config.yaml
n_kv_head: 14
vocab_size: 21446
qk_norm: false
init: "normal"
lr_mult_o: 1.48
beta1: 0.95
beta2: 0.99
grad_clip: 1.0
decay_shape: "linear"
seq_len: 1024
Each number is 200 + 40 x the weight over its row's rms, rounded and kept within 0 to 999. Layers, rows and columns count from 0. The size before them is the row's rms in percent of the matrix's.

# o: layer 8 attention output (transposed), 896x896, rms 0.0774, rows 338-343, columns 768-895
# v: layer 8 attention value, 896x896, rms 0.06, rows 339-343, columns 768-895
o338,090,204,198,216,263,251,197,214,177,297,261,226,165,206,227,261,173,148,125,211,259,229,146,156,228,228,194,138,208,210,219,261,278,262,200,189,127,231,153,182,134,189,263,148,184,136,225,222,241,148,279,206,218,216,259,224,225,182,169,132,245,269,226,185,201,144,187,248,223,215,218,199,169,172,182,145,195,243,196,279,187,209,180,237,195,239,140,268,265,254,210,245,224,164,157,165,226,214,268,196,205,203,137,211,179,207,202,232,129,232,269,250,270,118,272,260,216,179,220,230,210,221,252,217,238,177,149,154,198
v339,083,147,177,275,169,210,171,193,203,165,195,179,174,184,237,212,144,180,229,175,172,189,141,244,166,165,187,184,201,240,239,129,146,178,138,191,160,229,233,211,194,214,226,236,225,190,207,226,225,194,197,187,166,164,228,140,282,203,245,248,246,229,151,131,231,243,253,231,116,122,156,245,175,201,302,159,219,213,216,217,199,198,233,162,266,257,283,228,232,172,236,194,176,161,154,167,208,249,161,163,188,280,181,179,250,245,209,221,212,206,278,285,204,168,231,199,231,282,232,227,167,167,203,197,112,137,123,247,195
o339,092,254,160,199,190,203,228,200,239,181,251,244,205,174,215,162,182,179,196,286,207,243,297,238,208,235,237,167,190,219,154,318,241,187,270,239,212,201,190,212,224,214,218,136,185,173,197,226,160,216,167,243,224,171,217,251,189,141,162,182,138,224,267,209,151,150,124,134,259,225,222,248,294,171,173,184,154,154,170,101,189,204,198,204,138,224,164,184,139,209,186,221,155,224,228,271,212,189,228,201,187,175,255,183,146,162,230,255,247,180,108,101,233,241,204,100,156,178,188,147,258,201,181,179,149,262,195,163,179
v340,088,195,202,238,223,168,211,207,242,141,171,240,235,191,170,236,175,191,179,182,248,114,212,210,135,133,259,232,185,258,188,251,110,157,232,132,183,259,172,257,190,257,205,177,172,219,144,220,285,249,208,222,154,239,271,194,184,215,215,265,151,142,162,77,147,220,185,222,250,178,189,189,200,166,233,186,207,157,251,140,245,183,173,232,154,184,165,216,192,161,260,264,174,165,209,197,190,202,198,252,108,152,191,195,237,136,232,106,188,177,260,169,217,234,163,148,201,199,160,144,220,214,169,189,164,264,183,144,179
o340,095,152,136,178,215,171,181,194,189,234,247,200,152,228,257,179,199,151,188,213,201,279,205,203,181,120,151,236,232,157,191,184,246,210,127,241,186,113,253,168,232,176,171,181,246,171,185,234,72,159,205,200,264,177,146,205,221,171,167,138,224,243,257,216,213,184,274,240,171,199,232,185,178,198,213,196,218,230,130,255,189,222,202,189,202,262,201,174,119,247,205,140,252,189,217,204,191,166,160,159,227,170,215,162,173,269,137,250,186,248,159,211,228,213,212,247,188,123,208,280,172,158,210,236,206,186,220,244,237
v341,086,148,215,220,164,212,151,174,116,274,213,221,141,185,226,253,151,165,195,186,195,220,170,200,185,144,168,231,138,156,209,269,143,210,181,205,93,211,199,251,122,258,231,162,274,190,214,191,200,149,209,175,212,153,273,259,192,176,168,212,129,260,151,212,146,226,203,203,321,148,157,275,207,184,256,219,248,223,176,227,263,117,227,185,154,257,225,164,194,189,164,236,218,218,147,270,191,130,253,193,156,238,133,235,188,86,173,191,219,195,174,211,202,247,174,165,179,223,260,212,173,166,212,231,162,136,126,202,159
o341,094,262,182,216,224,196,152,167,231,93,153,133,227,140,211,191,249,169,183,273,252,198,166,199,242,213,275,185,223,237,195,156,208,140,207,189,259,247,207,177,203,258,115,208,187,174,115,255,200,231,211,171,132,228,198,185,184,184,216,143,222,277,253,189,284,193,153,251,198,261,206,151,184,179,228,203,174,198,165,201,158,222,210,268,197,211,261,249,191,210,226,230,189,186,263,193,218,251,168,178,216,177,221,121,246,300,259,214,163,254,210,167,154,130,257,248,222,177,173,215,270,189,156,204,189,241,258,202,173
v342,089,185,220,280,197,147,165,171,244,101,177,197,157,191,162,160,174,238,225,232,217,239,197,165,250,243,271,183,250,228,113,194,202,224,185,177,205,229,168,234,225,232,185,274,220,201,145,275,209,212,244,200,155,256,175,187,198,263,156,216,152,254,224,189,212,305,121,155,264,144,170,279,231,204,201,190,244,219,117,179,219,124,202,205,163,252,203,181,216,211,213,229,201,229,175,163,175,180,138,209,172,181,138,228,121,115,221,160,214,152,230,182,260,300,240,134,212,177,163,222,214,217,197,219,254,199,216,243,146
o342,091,213,176,165,158,196,205,172,234,236,173,192,258,213,185,247,273,200,178,204,192,200,235,238,142,127,190,238,171,142,211,210,99,160,236,195,189,175,177,145,187,204,160,179,244,194,244,131,230,224,153,240,250,198,280,214,131,165,229,170,237,188,177,181,148,123,255,246,183,240,183,155,168,194,203,167,187,193,265,195,201,272,152,238,218,140,264,180,236,213,228,242,199,151,140,200,171,225,301,179,196,172,246,162,241,280,219,228,158,205,191,195,77,137,186,223,171,190,224,152,134,171,202,136,156,229,164,163,203
v343,078,191,204,175,156,254,209,202,209,196,168,265,168,197,252,191,205,208,200,222,142,185,175,159,245,129,173,239,220,164,227,138,210,227,147,244,142,234,209,216,229,223,215,161,238,254,168,161,232,193,188,183,251,122,258,246,191,283,209,226,191,280,153,209,198,204,90,270,101,236,161,193,208,233,203,241,243,193,214,185,164,210,248,245,208,248,133,217,193,184,204,216,205,186,148,250,168,190,257,219,217,283,174,184,217,191,221,223,341,199,177,246,181,257,226,237,199,183,208,208,200,214,160,150,200,187,140,275,181
o343,088,268,128,248,225,174,210,203,107,173,193,117,151,188,158,255,209,171,182,232,203,240,193,227,164,210,261,208,243,213,86,254,242,193,264,227,148,190,215,153,155,141,195,243,188,150,179,207,222,219,214,193,100,286,216,182,198,174,156,135,245,160,221,218,227,222,212,159,259,165,198,197,208,150,232,192,168,233,167,219,259,167,183,161,136,139,226,212,240,207,204,186,197,186,207,188,164,204,148,204,195,125,194,134,213,220,202,243,93,156,224,199,212,155,218,223,196,239,215,162,171,198,206,229,176,177,259,186,208